Weights of a small transformer language model.
Architecture: LayerNorm before each block, learned positions.
Training: a variant of SOAP for these matrices, 815M tokens.
Each number is 500 + 40 x the weight over its row's rms, rounded and kept within 0 to 999. Layers, rows and columns count from 0. Numbers have three digits each. The size before them is the row's rms in percent of the matrix's.

# layer 8 MLP up, 2304x576, rms 0.113, rows 1967-2073, columns 512-575
085:502519463477531567468524503531442534472429582510582556506543559432547457468479401444447547518498525488495539541431543517489537450516539473474501509458526460551424527511537465413484531480505564
097:560469507508468495518541496450456468510551494440438455575449497485483465429540520564482515445425414477513524535496520500481571494512504580543463471434488458453473554516493588548531484461453526
100:540530495504461488551470482529521412527569481498472494553510543476508489541497431467490540537493524463507479572438496493600528513459527491490465490526446637507528527564475523519527471551509464
101:514498493433486513411477517528509465506525531478529462470494446474445470415545502441537495470435478467438582471485553522501450460565469557459485485468474567547493516465555603505451461479575485
099:504542489374507496471524468489456524430504574501528537453422544471512480513559552525495448555495468536464517441509524473467585491451404483484504523577545534552509496446499550548536472494505537
102:497450510540556537524481567567454500439469507552464463453485533459564484530544545428514535432517530472534454491543457523451478553488470492530475450484484574535520508464498483484442540541561506
101:461530427452460505510512511560574511484444561509423527572380492565484488477510422524470494480519538453443506520502476512428531414521519551457560497461513494476482482475521424508559534487486546
105:515540477555494510530507434462486489477505424487500538540544479484489484488522488393573559544554518521527452487470492515519538479463481487496492477532544581484440547514426465495524559440497507
093:454546460623511464493506440492490529550436500486474504547512501532475488479503482482471507476512522524497507559547514548449486488523531518573419469501505534473473472500564543567548527489548474
106:449589471531533480474484496454528522510457469476461478463518489518495493552546503449442511463535545494507460554538551564540533454497562543518478473463512499529481494472514492574498587504500523
102:547445473488564564514547474516528556506573525534450443507462461586493502569568459496571526501537567581516493499405536541531473515465482497554419421454509471470462517391473522526596476490530509
102:520532526532450480493493465510462513437495588575488481469540491488544493505571482439426430498476486479462548533505494476515491555512415455541530481589494525517506584488489491515516548481498464
101:478444528461404511499434464515571476565475560581508461486448531456602452521491487508516492510492455467437498548495552459496507454448523535454514518417495555556535483464511475542504511500522440
098:620482551494505513490441535467524554446506569460493429520501446522472520451473444542495496460525529483446556496485536459481502544457440496546450502492454580486521432541488486548515534489509458
095:541449539481484525490496489557463469484506532530542535514533524516565515483489477504517493522485543472413592440466491470512481431550473515493592480478569501458513494503480555488500519452550547
100:482526489528547534442480492494435460522432508511459469519515512561494481508479431407506506549507439504532496495563520470518622533460527471540498490529447519507458505506510494523524474450492495
099:470488469512495572527490516535473536493488565531475449518481487434510562464485489494553540524557457543501512518452505491517541477467506590495485499476469561543491437551500541521455437489533525
108:478413519525438544530524483502417456551567505519496508559565488519567511518573503587492515487487545493488466562553557537472525481504514530533500454486532452477452484522527549419515495489553534
096:471458501529540516474453494538511426447512505504525530459483532487431488505532472488474497495504508576510521519536401535506497486474459452461614394462500497502448421584489623481509508497540495
094:515459502488549494514501565494558431558566474481428458578462558498512518495490495560458516441521509458442491483535509586505551485463483553537467481485464462476481505501482454549493428549480489
099:472496537512529547540477460549552486533573506554475534475525510549545503528520510453494559558500541433486450491508491534425442490571524504474501465484470502533508538464511508523535527472451520
108:536479498436517436499538444430481553526592467500466530530446528450517497491507528496473525482517554476452493481430511492485519523463502583426470498509529546520481547504500505515436475517460508
097:481486531429482432509542499521475476463537453463463460442579493500458543514459567549497527599514539453492501403438487470489558557474470501480464519448480539482482463469502496528579502500500547
095:526531486475438549498454479526471452438538493463476530502476478447519534508540455504503463479580510472496505518498506545471479455506485532515547454510517543507460466502514501458475410496502476
106:481497486506509617492500511441471492487576495536498546437473504487482456482509428443486491535498516514462534513578543583584510549539476536464452553460542487555555491537544485493492496580490454
100:504540520403465530531475513499466512470445637490480560547476508467471541466540447504510523519547471482471476450489425480468515493474455531556510503452410479485505527499495511537481486534503512
099:550445518491531452488450531506540495441552482469506472520503551532460478463557498494513529519486530536635532519446502544443528485455485480482474539513511501517545435435560544485574433489483543
087:485546482497497537477527485544522510482449499494456510478455492495560485519554410537468570572489425503507406494505454455539477514498524495523593500524535509481472474473556507437483468565479509
110:437507490501407527507419467548529440505551496464444512457440536446438537551503545497485495511555517485479526511487416497512521491605527438582508476494500477547486490529486467470510470466548481
098:528521466448528501498519582474555483595524520505516512421482492491423466532461497487575511469583538582537571441510503414545490469483560475483530521500430440496444527544474470523487426565526435
093:481458564537496539493485457464452490498532529523561490534531509491444461434427462471445472504518518590554423516458476575451494542498523476469487453516505484506449473505504448517500379549477546
100:541560473472466533493504530501492535461500525479511565492498561554472541453467497572503546530549484478487474532471539479497492507567517589473449487511491469480455392459502535472387467468509490
099:475474455477506533550493514533495514542458526421484490478518464435507472484549437542512478516548468423516510478519522510495493448467557472487454497536550533603527532519501498540476494523544400
110:438579509433522518567554536566506456493498470512523491474517462519506484513560451550518463530520485508473509453505465472471574466462585494484509535484505524504548508506392575555515507583564491
102:513453454525497502565475499512504537491527529518586509520460479461556548469453492434506462506516505506501477511512471469530538447499470601478444483486511530566498479456505504486456494490508461
102:523433518449526548438457496504626556465544447478544452501504481476451563474455476487485478491462456539521457539542472579548487482529478505544443516437491537496446503534453510510417452480519573
097:529554473512552497415546495473488518512510537573511558550430571501452506550508392527569512517544532552461469601473536529450472475549503489468483444501483596477504484454476491488529468517467519
098:458441506500519532502437484503426497469500525507461492405506447426545521481335511517514510525496417506436496497542507515469484420510447491544634563596489512396508538508481497492427456483509466
100:509464526498539469521515540512477523535472514511479493593523477503527431515438512477481541484473677505476532545403484527529597552525500433472473485396510514455431590505554434427542536505449523
096:471506541521422594521527502549504570604465494498550522444506410461512529570567515464556482467478445502511517557463535535485531493577498520553582487505523574588506454447479520523496530483468514
096:554490473465507509478499475431536550510497473535512478565466494502462643484456518498500476533541560478455493525515439550524494480508466484550463493515496554482447484480565503502447521527531503
095:494443539418521443506528547468475487498554487521526442523534507570531441483506502479505520404580436487433477439498479466496532446524505561541546417453523483479452500501508582435456518473530536
096:469433540471475530484589487545491516513464569415492557483534467478511482534528555466471483470521507475548473509466561577510521478509525511570525488426487540560501473537568576506575499411478470
096:508474476466508423474548483432463412511509541552431564509483503472548465498600488530479495504474464542553430557471526514513444456515473469499545494539396507540440438556436536472496472476582513
100:522401558498558518529518509441480481501536512543538537484477542447532563477476521512471493529525496560526478476594491488482482490599567535473596533486449461477465466486587487515500535598521467
106:529537515519488488510493518506510487587431471561541537539580440556478536567488471489510484558611510483476473455617524385450477516514579520491558481498455482507428499449503556439450432559499529
100:523485476394471533443509452392463559525455534488519494507552406485509474487426548490560499498543540466505490495552514466521492487498581552534514486468528520482491491502491571449493580551524480
101:451484518501446434550472504520481529487498449450513373536448479540495474548516479457457503553512553495501520456482502543562551489571479465515524524557521511447466495480505553439473476489490469
104:492484422522511506566458593478435522523512466559475516513509471477514511513561501521505501512449482495569518545462435519457465434534490510505459518475470455517511554512406476437526565500495500
099:406504520396462526534504423504495502497515499444487524510453474573486511450503446454440487460478459482496506544506482494562513487552510458543558517502487533553600406524450519504433499502492465
114:519487473474491502532459486521517488545517543518530533533519475563470452494500472517508491462464519473446458520474560460480474461520515523518506557517505509464495464482467518519532573490468499
095:528510501553485576501490512550549526520502533478487486446429530505462498500479545460487495512522512510520489505536463558445514451541467491449524512502512535427544452503567474419536542447481469
131:510543589491525480459507480473442453560542508515468513473536590539588451525501601464531453469461525520535459464515500493528512497398516599525434523458539486498498478536603519419472473523581457
098:517500469509475559451551444492495493405578511453505479525558495410449508494513572583485521503557553448491440504496444516533521498481529534524463524545528491535520564552477477468453481529545448
098:476538443451513496548496503496417437553400552458483505501494494560449479537409522571468512463528523495431533505517465502552472494596522526481471555462519536498441504426492522533509486455489538
098:543498524533516509515498542438502500460477476477469453500563504530518473482497468470527515446520494506526513465535469517418442458537554503510523536461549526509458444552479402457437553464536513
095:433498456483436476497475514522505545475532503508522454455495473471469453556498537449545506526404471479433496458564448521522487593395494492515516520465468536484512562511548513485594457500448488
092:493566528535539527487510433505465503486518570560487532474489514472478551483518494623571441506456542567469539486570516478495524480475533457441565472497464518486481511574468507528497505469533474
096:487515502481516568466485522521465564469490488495547529497546514435553529454473483503524480465536475531527452518551593542431515496503545500488556453494478464479542490529496486544469547536479481
100:457578496501523491515476532525473473481468437583453468511550515462506491512523593469541580466500485553528415526568493534475499484546503547474561510568545460500498467545520540471487568555525524
094:546502509487531503501514449456483524505578530537453485468530507504530472519559553510514531486538489513525508604522509521514451568512521486494492440481498515494489499545526480454495520466474461
102:390404458487427527521491604528529518477528535499551554444507429540519495506493537502495581532507517498482530470524519520481546508459536508557477529521467518548496550468554545551500503498533515
098:519500538516501498486469521531506407406477489549515434538474568457505512448499457496527539458503510554463514564492501569494510399529504519532470449520483460491488532495537488514496488488530443
095:453521455528448542406502574488458478548574529522544395475559480561576478471567522501541477460498462514502544521509497520580541503549509513478558478455501484411488411510498507468486476469477494
107:534445555554528453547500481529556583455572465521450585451535503518508507491456479421533546557427500482494509452540498531549488478538476529565473485469491535523494413486495535477468453484506495
106:591538532520489480485449517584512457419468476521485432447531452497434384501458513467483501529470528489437511490524466549520527519506445503484463516554572565466430495491550498496438524441468435
103:469485441545489454561438481488464569556538466443473492514575477507500461481439429502466486495484576493457544456463498540546533546398490430438522515497594460498460515512495504523472467463573571
114:487524500499523548516562433533482551482502434483509474474534453498527509468521513451459466499491506471428478514560507467556450533514449490521461490553514486530518475532474494504507632536459551
109:480485489484503538560520411486496452449479494469498498573472441552510490471483545464546480511489470534481542496480406526475484429446509496503520583526486437534506482462557554484438503513468504
103:558514521474430540495526522425507471572512504473402514516560470503472562498450538518544518471487516463514543450436521502476569542478514475548510488480506525491512538523466536585497469472413496
104:530494493487504609460429516608443477538516459552515510503570457428433548520467476525532503570500622534476488543490522450517393444538487550465536516483518545528462535395504533552422516489529477
096:540484515484448458509545514517528377429501546557543486572434477446525525538568471451503525459417535492564545484462480560468489554411424512473506451485520543513475489502461484452547531589483478
104:512551483474514481595559518583514481476594543525556512535489474458450537512477557466520559492518530506446460445452468492466500519456535530515550454545507578511539489512517549428495485549531523
095:559474488521481463576472515505482474417517596483485484528444521557397463469498497492445494508481529468457474445476538524459523455485540559499474518573447472494500546439512439519542538493507505
083:519524509495494500446438508440490542460428465453447461458404473513467497533549617479516503549524466468450451530542482466530502544521480503468468487421483478561428501445553480490482491517442494
102:509525501496468530484441496567492497590427491510431524506518460539515532459449474514489408477493530481450500481487504467557500444475551498473477531540502530451473451463499520502560475560557525
097:530482473502476521487567455466490519511489540510507524475504474487462500566493513481586458502457546475452483517536515460536490460514580584457528469395544596457494501595531497540452414473489519
096:503405478554513485442433509507522519531480522470475513523540507537496519475543495473519492529502549462492539458438512513553425498570489562590505497496499534518506519507499519503375528486434435
091:442547478492474501468418597530438496478490460491474453444535502510473534462553575488511496393468486508530448544511464506427562490448464482422482521505483504476482499488428461529507499440523516
097:424504489493505508523471409534452521473489448526481525561484532467505576530474520509516419471528420495451495488483465498436531512508481486586474499518527545522539505465481454533473471558453504
090:432487503480574489501506553466487487449486572609452557558501484459530485473463473534492484469496522499518486517482524485435533477563537572482521523523510475432550527501438525549496482465540501
092:495506492597524437579495457557532489447521572470504434501514487480581485520468528522515484489505515525563530472516492456522512604504543544567454515467548534470495495467561516492484502471466480
095:497479537506463454483548538462452445484519518532507484525598465452519473559441504528546494526463506535497489546519534452531526485447507477508481540480545432502523492461503445489568496534464435
120:480476546541437473571554555490484478446440499521464497566567476540531557501506474521397415506512476495486496462493455498525493455474417500535520555533426487449538483456434493515522435498479551
097:508474505519464520366470507543497425514487494544483473528518516545479518457521523492528485507564492479443519547526497480509494527525474552532506501515506509508450443503546476478496497516539498
093:490487536465516536508462486547464502567529489484528475606462537492537520483515431514500509490467435462550438507450435501532573544504528532531473547592548528538487459455569575550537452480515459
100:536506507475483484586481525459448570480583526548463560452501519512468430525488508467471500495498526499519527450482496491484506448590500489497476528531500498527503480523468429521474501501518519
104:468464517490461477447461466499566429463502458507560458534427423454556497433438448531489506470498423497487504522434469474524545553569495510505487606545511546466512544500510486489556473497541455
098:488572603432513481510483544473476501548452502496532533488417530521513477519464540504454505466491434531490519463428517500452520453487434533598505501511489465525500553502541497511557597523500522
099:512496513558531481481515538432508515468483514449499603557513497544574529519402485538511451550544490542505476470470465473629472548499547467533517562477452486493525452573515454541499453499558510
093:481527465541537511459482518506461538592468497534531468490487463526433498473470549549536527447524479479479529451417559474565514503453475509532482477464511538528463594470470480496552441504492520
100:504505498419519450535450481513438502537539461470448483539579419525481515467524440504443490517494588571522497516470513533569492526522508482527435554418505484450491423345527541405541440527555500
098:536458438489414474519514534470469473550494453467478503455439504542535507503548509525534458434458469492535480492501564449477503458474497560502442555489525464474496459652555467510473551436493545
102:484554506510546523465495538504471490490516488526505400522489500508471488392506470530505512555510452532531518544562555507523526500465494508487478505515526542463541464561444543486527497571545475
104:479561505514463553557520478514532530563521477543588548537480463555471398503572469522499486556508490431510506480449476488500519454487482480501532522448419564472470481578503488531551570568520502
103:500584451450509494488500461495476572495500497415521511513418495443675537550499502467506504527556465567491506472484629434540487503494517463461475541431560521480543476505503493491539554507543534
086:453386440487510522565502474452528477517550517587551551517528501520497523581543494472508499541455544481541457508478545501501458526590497510517515442516498530484539505567484525520456470555463492
100:504465449496476466510563506470481467568525449405523443531500442490460544484480375551612537493493590493460500466483517592531581499496485502423527486477526417578484496537517487524416529488503478
104:548525525531437586532450517478547485503448499486501533469458537451440527549498460510489461522573496474541592571465551591490495545466514509517467431634442502472492485497484540537472495536605489
101:486511501474483380417519455509512480461460506461598520508523481474546549500513456435521480506538530452490539443482519472426511513526543489473530498526517578538506622511550474541497485502543489
098:544492487508510537510582478462508493545546490493502537475581485517523563534539507512510516481467547568500581489479572466511500461520541545495520491486450493574513482555494472496469538542551571
103:445587476466532475524501514522503463561466509514521405510633457520459506459526528495508506474579480462421437417472484525406525539491544506487499506518537509456492533503469467501473448529560514
103:452540412549560450509455485510518495548574503451553500570534486454449489460452460503537367504442506515510501507451523515487512446468519502517535512506500550413572524556425532454531500519507447
101:456468476530465487554476505466507463518516531559461512542427483502473506479501548495529525466491499456463522479507527524501512512523497540554540549610449586464526533505491475490519504496526525
108:586475541464430485596462447442512431559519527447494527537491521475530457517488508532486433518567517535459512523520462482576532482524502533481474541514569500499547454487449522444477538497535536
102:456490466461495542519566492471391456394559440458550525507478588503540507479488553540470506506547518431521523491529556507548536573495561516474547518567515553463567454474534550479546549543454452
106:476446553505485461479437591443449487534527514491510464498501485447515546508488581555483493503479518386519525471533387516481537488451488423542561525530493522489509430498504512438419493596481463
# layer 8 MLP down (transposed), 2304x576, rms 0.12, rows 1967-2073, columns 512-575
087:475446518519497449553471522593555461571495491435533405508506504433488551476522506547567515468480493431468558478570514529472546500557484472503482501581540548473470449488516458434573489513520462
099:485436520495601479472547523479477491571498457476469555468513577504563516440538527481520554470496571478493535514481476484566559490473535487487464561489456570486461480492572550508520508551530482
092:484483529492481464474484466509506506516475464567481516534512557491483385488457566548570508524460455496471483514546494505578456528530496501468535540496460424512630425504548451424497599478510452
094:538542498530494496413459451506510526516520490447525483487516518473523549484493526484498466572460457598558566511495500559460446536509469529498523548478477442438446513465530490492447463428571548
100:470530544514492513597580464561517577519491504503532567520484455465518525552532452475511506508456516528518514526510518463504528422450511447472467526511429536558502458504514415478490447528459531
098:522451520529554478527476548544440512509552492553397493582464484403527546460550441542482508511466501457495518527481478486494441455553438548486592484466509459490481492524448522509485487465413531
106:509493448472524504508493456468551451571376528474505573508425419556522471550530482474468512510517531492493519481508437513486512508461527486479536492500457473493463489569505527518523412568541504
103:577576517467484469481478482467512486532492416472525427474464562480441484521539490495474559504474506511493412493438486493511485532528493505488510432484543551456430537520483504443486508532469439
092:561499435470496518530496492490538522532523511471503484510540512486469481473456476455492473490575522489442461515547497533524539383467472437503401482584504421533501536518508496496457414498500534
100:397524591493487503507535544527504427509572468469457485437540508545458458483507467511444564442458437547496532423502555523481479531475508546432466447512483477526466509498442519451518562497474451
105:478480546503439490574539471520515532481509505550460485454481404523531456506485563524499476485477539447558525469527532428462422492479473503537539536490474510485563460508477523427467499531482440
100:481453480506484507477441520486462473554505527553420521429475473510466466495425490489494589448441509490589509553458487516465446545458465513471486509526476503458546451433507506469455488480431410
095:500526490504558480520521509552499553541466473512444473458484506482475459470519541513483466481583495516467471529527459539511468443523578527477476434502568450571480411526540526458547528496507429
091:508508493459513504533485488502531516536454563522482532447490530413519505447494520463509492503522500493521498506554577493524465449490475459500494477534427548487494521537443539456524545471517481
090:538536499509524551461475519521508502496524515509531427542508462493535494569506499495490569558473514506499489526513457495496507509435493465545491471473504511511422492433501457506491453473450507
100:415533528529555558531471487513564555538508493542467513501473530523488429499440466459516499495469443580459500518480434466515503552500489519498450494526504577520391561485542461484514541508533441
105:526538479451451473469510487415529502546516505520507548441553494531510523450465553467439512602507456509508520453451538450547533491471506477459412462456493410522509559542541521574444468457463499
106:413440532537409512568479479477575475513505516430474557560490581524543563506535483480472496504510454459469492479514501457461478508446497498504473560489520484518394437467535449473478451462450484
092:523533475480525485535484466522464504514474473506546564477460501503433488502439509556496541538487481533442486478434515518479513506540560414503406453499493558556525523476515476488552505532539548
096:538538509475432508451509493498479477503494438502542444473425507557471443461542522556485554491532432435502565594501478422520466542503487421421535448512494523489478470493496420487464537537479515
101:502559481517408513473449513493530493466567473541529535501503529494528508455463513464489518502498566526422493515535525418465459499503449464492446449510492614489474468451496542563479487428499426
104:429523537531448455547507530549469568508541510535520537438516442492508495499442481462494571413470496534537516478453459536458481525584508496495492537555493448489412499414494445447468473567544417
101:458539475542492525527473462499508496549485509471495489504539476463504479545555508467516472478503491462451556446539545541533478510453452546521418563568452531532519493536444449517431519542468492
099:401464524508479485504542511495473419503494467453479456537471497452474504624533565559504536531527486544516479492533536520474485531517512509440507440542494429485484481508535480458535572581484539
104:435497521492479505431488538470534585454535496461429479451539463521503456513473429488493597492479548442500508492495557537515541547496467457497539502441543514527478484587481462463497506510503480
102:479452498477537499512453484502501534506546453462575511500533518504506474498501512522491500532524500436464467541500529515429538519509509410480528553477485467554515508418469576543510468513433543
099:483380465469592513557475483557431530498473503454528518548507449462523563536483450507499483523457466551538504469487478490542553531494467476501465514460479535563516577513490495509549444529544585
097:536473464488505535450471493512502472488479469498428471438474567456500459409504500478531539524473468506575534507524506529436466453480546490467493458491521483521477424464460507479565465413483527
108:432522493539543510537503487506511470461391517451481517490405455470472493491471436506503471497448457492479516475497518434513467509495499510485496493562490471402453485481423496468487481463437464
107:469514580486541480497521490488554516552486474423435551510551469551456507528462494486466499460553560529475451502457453446478513463483491459507498559480505458585519518499542525506542433541542529
096:416462480518386513481506457559586478546497458504498405440550499486488557504410535468472481467468405492471496471496433549526520551511513507483501498469530498599480522462580460479509504467552436
099:471557433427444487451519537536484492492459566477419506541553459543528605546471427567527550544537517481545539460522532477527455414534505532533493463488549544422432499499518486497558420538523549
097:496454438516532492485485486528508463509500428480492501444450516510455467485479479527538536461580493450511549528512469495469555531515497434537456521478492536546509547533484461515510468457467504
105:506471452525452455458458514510474540542465467481518450502494515436537464601503518443541497494466515530534520509506515443545494493599565476429449546514504492490509455533471536429482511517551462
095:536472515500499494461545594495461512529506507518479553490495515522482492522480480512463472518530511542530484499572478541516523474483473552513492461481512471509464504468479534503457507469478538
102:493490403536500462485452494495473536481480440414496528480472486554560398497449397486416486512459581436543526512495497536509487511534526483471509571429491449495501502471553500533535482434478403
102:533517473512482487486543408515475486526494611483493503507553477499500472512434480528493471510490494541484502524540453559461589528498513381484388400470514490508435503474528482491427514471526540
096:531466575521600517455477467494495580513505505531467538448498439505397516463535525475477526508534494504482515505509459518410539514522438403482481457485499520531463506456455489430507465572530523
103:446467442490519476498514388487502507479465503463429524390524491467475529574461493528469504487454502474542504477580425467522535490520466452453547493463495524529505579445490551462502471533532442
098:479526567517441531549509470480545474530517576651489513517475522440414485523511483484429470503448504548521509521497539540428517524498431483586473477429488514540483436497512522400507527514507462
106:449519450519585442533551536481460509513559495446510557494518480454605450522577556455484492481459435450442570474571483443495409510510517472487487449424550475543475542552480514469472524472466444
094:571473486543408486477467558512471512526498567525418489521544463453469522547471514551526476536511547431440474555483558565470544520542473558485529514515555488479512540465535462518506496503479535
092:527489524551574522565502421471473385471543502554450487468442472547465498506475416518551504463481546516519539574473523499470477487541462457516444502545529488455471442489483534458542514551419440
103:484565527483490476498484543624469549467501526502462480446481448485480463525484508536484467521484554486450451484530509534479491527529535466500454501534503486488509477477468509542534399550522368
096:484439464462532481532527519495482492449526521438511556427418464476516518463453482565519553455559498497550457499531478415528498517482499475445487477537518408478441516459467530520522438524503488
103:554595611542533540482545528445487555513520570549490494505492395501516477467514538543531498548501469519467500544484530512507492537491453497475512497562525552564510477497533518434482510483462518
099:523575524466545505486592547516515484413478534463542479513561537522553526520527514531522475513440435551520561482450484554498494531545453589488466497491495505493549465490491491508453501550477524
109:508475472524490414520497504487450409493474390404441512494476513535478423468484514417542488524496572414456474518517541553468522417514459434498502566439575494513408532486503521509531534524460503
102:496459517505510511425577461491564548415490440566466412454507467538488481455511547562540449521538545446461505490547545461476460520488497503481426513475491565522500556603500515496465597464523467
105:476463458493505470486509507486392444448475526458464538491578464504468423429476473483547539392505547481445494476456447522527457499521519563548524435476430536489443410439486483504436449519504533
107:427474490485526471431524459511519520496464470574541445571518461546490454484460536564481523485520474476568477506438460523451477504515471630495496507503486528552482571485450546490501542454514474
090:401413561497501534497437486424474514526509490551535567514469522495522446543488517495485496544487528593535510492547435470483515508553490573506509495448519466552516525568386495467554437501448494
109:543501485532496504535368487439458494576512429485466508468524565449504583450475497483532423366496567502495454535513511443478456457568497497543456509512501506536481511403547498421496495579484451
102:489577538510457550501562510478547515509524462512503529547530507435483465511493553522443509439572430484508511528484476579522462479489550486478478442523480549535462537435527478497500489526496447
103:456537506495513467438455562482537437530477467486545478468550543492501504470418574554489522488497503426522501438513517495515435504506490501560518590559465497551500552551520472537490555487463521
104:505461482514482534512470486505464525520561554429523498515484490489524445511554445524489484443512479517534482489519449459583466518536440478535502451390562507457427472510432484469562504436498531
101:503482521496579528487530518425522467426494542499482570538484423527509504468545528486506492527445559478513430496474443434499492489483539503504483404500474519503463502497426497437508487517414536
089:436445477407503546520513550487496473454448474469554531494532519548446435448558433478550485493473466551550523465539540431523513518495549473429424520538509508559521504572514440439473575556468453
097:506476498504453510514489550398472484532557512476476528557474458513413523490495513509464544455517452376511452527444502452551565467514432451522459475408485517500464507477545449450513456552521511
105:506496537535499433577452458485559502513540497518579541484575474481522448425490525462508580392507472469548455514447538483500458540489479449452522568477455417505509546514465433462446489485484543
094:493489506493546529485611521508491468518525471509533395567489449577490510434512475491560481467506473482510545466536498501460485485517429545466456495554480471489480521535555475508555512449448520
104:502511490416545514474556433498586519491516432551500470498497404548463493520462477490490449552484496512510588491530469470494537528395518459466442495558513464512510520498521465452557504517502518
095:507531442504476509460464580507535517470434533485559487455507430482511561505530535505481463507487479458495409492503473528516493512499478450532461477486451494475451509415464527442547501518522461
098:510530470537472479491504473516520504550465440473518491500478414466473455498442506512474528529505499444548480434552499436508460450457471517460451488523477482539532485519487505459513456532543461
106:506464451529547448515498522523587499512512559416544510568462503487502556467469571429506516491468484463438494578496499488514500425549494450533474521449523439584522397513548531485497534478495631
105:610570481563577441546535463511497468542569464519497506487521484495426496483526498515482522481442477458574521503438520536521448417527502484484540417526460529512550481544519511492432573471510478
106:572462520501496547434528523529470517532499489507489489467535517488511507539535494509496518600595535497418500488513437391529460514468533509510487491521499519492498493494446555520477538507640474
108:507498498524453483466470480505514460488555524538409499483501501441421490455514486494500464521447498503491475566439494466505537550543450550495485478481489518481520549524554482459406478501458531
117:485469519449520515518511473508454422461476517488512456491487501455526486404519469542470526455474537540435463538513523536524464451471496462506459503393504519503481541443481535456465566475481456
103:559476505469510543553486503516489426456482508531520532434475550506471472508476502576528547511462538478509479451402455452504468440462495419537474471457497496471408400487528539438496441543475541
105:460500475460497512504469491452497496535536520491444458492501540451469524500463539456464529509526495491487452568502536493496437499510404485526503508495521472525496589556405500541516564500556493
101:547554475477561480551491515575540475439439487420479538496554429548495499473523513481406506502430528460519460443525493447484489499523482480466518477455526533503538539492471605516552507608507429
101:507559484537482516568485500584485546514503547469534481454504478530545570442505494441471469565599437503435486451473495434490469518447533556449459464541436520499500480466468508440450498536539497
096:485528501500497481494588502477499524515538483471519507451457511531526516539514474474567460487492495504529474507495438422532483451478483480477478503514521474499472531450430485449485479450488436
086:490429426428535543502473491514499491486557520416468508490488459469505531486544537514502520522534478548470436461566437476449512517480544486480462460474496489602470498484583540576470449470489530
108:466488582464574454492545516522463480508509516437453464508553488467477484419476456507466506531457497500497518552503479485492536427459549544478456526461518564482599485431517466475494544510558468
097:532547489498572463470453487499495571434491445527484467505454526457530500516508485517546499454510531469504471423509452468431508552522443517489453487493516597566496540563468496517544503579478521
090:485438494492544481502451497424500472503413533495543537519519458465483536511570471507389473533494480475521480491573527512476488471523469567552478475463512522545525481508485547511424515518479501
097:443504562562580466520486529457487454606512501470441493500457428497522504404474500518500528497479545518503494557550454417478445595427512406450454444539526465489493519486463550582528435465488452
098:577433506510504499455461530481511509495493427496515420538563503476461544479436467553524544443464489560483560526546427481537470560475460447493498485503442455434490510684500492480527462519466528
095:489488531487580558460524546446472514602520477428434504465556479502531533550510420423525580464454460534530415471494477418510500541472500525501497520545458560515564539457479510477491491556500426
094:464472523408439557508445524449543529516393448485525536470573424543551471491513487493481545459457486545524528522575520527503491508562513517573508516506541497491500487525457567545489479562449566
098:497482573485472473554446570443547478523530560438488464484475559477439505476538500515503524494419504558539432495547498441529405546454537454466418503458523496510551516491522544438515540420492485
107:485433540391443507511466507481528440538535520534503475480500491451474547480449539486439514532454478453538540561483504480472568493501544498494522537420545496462520410482504483497450435534494498
100:508525486500481489515495486540476436546479523479493552536494546497449532561513500480511490532498500546443506529529523521476528515544499487515557504488522551462520544560390423429546505494522393
104:522569440463510446520464507439448461464443466439477584433472473527576585509535527524520472568492460563514497435501438448498478504426485531496449439478493511448569474479512516542466518478557531
101:467488441498534492508535537516470519511543450504492590455447518497508395510487499436439439427449538451521557422481481473514519487402483494487516498449509553498431493483464485546468475472476497
104:568538453519441442449543503483465423540459526500556464512461467535515455474342560563471403538515502469517463452490458500397504401528538471528440470468534540530516478405424417537509535514514455
096:533484480524432440444547518395448465524520515482491556493492495449491443463494524602444578523478461451417462553493485491440447532493437443534455458547471398478572539516405466508447481568459480
097:525508444515500485445549500459460480418511541490465425536491557498518419452496504537466467526448518485503542481524492556522432506502509463484507535420493540489494471550413477468524459490539444
090:473460536513465498528591477540517494558462491448476451461532391476478431499488534492487554482416507450489567483496418473481560521502497499498467501490478452562515500527493557599525528527540526
101:516554540521520492492490512454514463576497468487478501470533472549501520433500491465447544532495525505548452504500463412466515426464487521447398500532526492511423509528485499527475567546458537
096:588496459489456444475576467436476548493495493524511534499471444431482460498496460542523473445492477418551454532495462505423490528442538480504485472450509477425508547515446477499511536510453442
100:484510530466437462502457508500481466592507455425543547447459507574422530348470504445513460505568457513525566529504413422510516454535578466511528473541536493473460586525413474542457508579432490
113:475525554509549513547495477518534468473591510450466484527477494521523597470476452513484550510469502518465467481544473580544511512472564541504534502443495472503525425491537447505526489498463474
099:511457465629539456494489451442515555533439513483415507507386428463550472447477526516484564477523567511438436503521471466549455495439494452470515509488496524447525544505455463480557444525529500
089:541469462498465522505412479514470508483520464486522422513450513489553523450429513534535467474550452504483536485485480530525486508496525437433508491481497537461497510483560563522501516549471459
104:502465467456535568505524512592519475452487448517448498480532524488521542534458464542636561539477588496531425511529538565466519520486525463507589483499563552532452511477469499500516559479486437
106:507497523428498556463532495477511493498489492505550509496494485444462551456524400491464546492485484541469552501499426539548465500498560457550477456624496574403537550540522448472542403493580520
101:520562470473590470524477516500530476462450565460528502443494527497526578509435463544531433564440514571530500432544498479455417537518531497488465438488491502585458516486430474436488514545507494
095:530492497496493534508490495491625490577517554473503512551472500536529509533464486529542494523420421504473542443528462388498473385485495443508531564538554476498511487459549514496474475485472554
098:459489485513498506475474520479514526529503484539477481482484499495528531388538482395503490503456538490465517440535507501553475531514426487502536488481526527525481561497543425573507520517384547
103:489502484517503468428506457413526488503482424483491417524460529477466542475475463485470569461501507504540519440450477547451396532402490503510442426513475495474449423489475497498465487494477434
104:507539466525531476516499561469491561527576462460497533501545500457461517373490533490486511414562435439433542469548556510497458501455515492495517432528529536431473432534459485503499479550473516
110:497511476590532472490535458461491535536414474455561513511517514412514523455464478470541429565620465494484467494454539500455524582453492499519469469542479502539501457526439366524470507488514496
104:464501436538447495442517528485526492460472459566586502528512560487592470481489550516466498488515482461432445469548476423479512556549482535559521512529548460502506479482543513512416530477506452
098:498501425478504488472499484493489468496509534378575512490473491483473475500457429468475472487471477522523499550480532470451501499483448539510556543492460549500458407430492508508472452511507459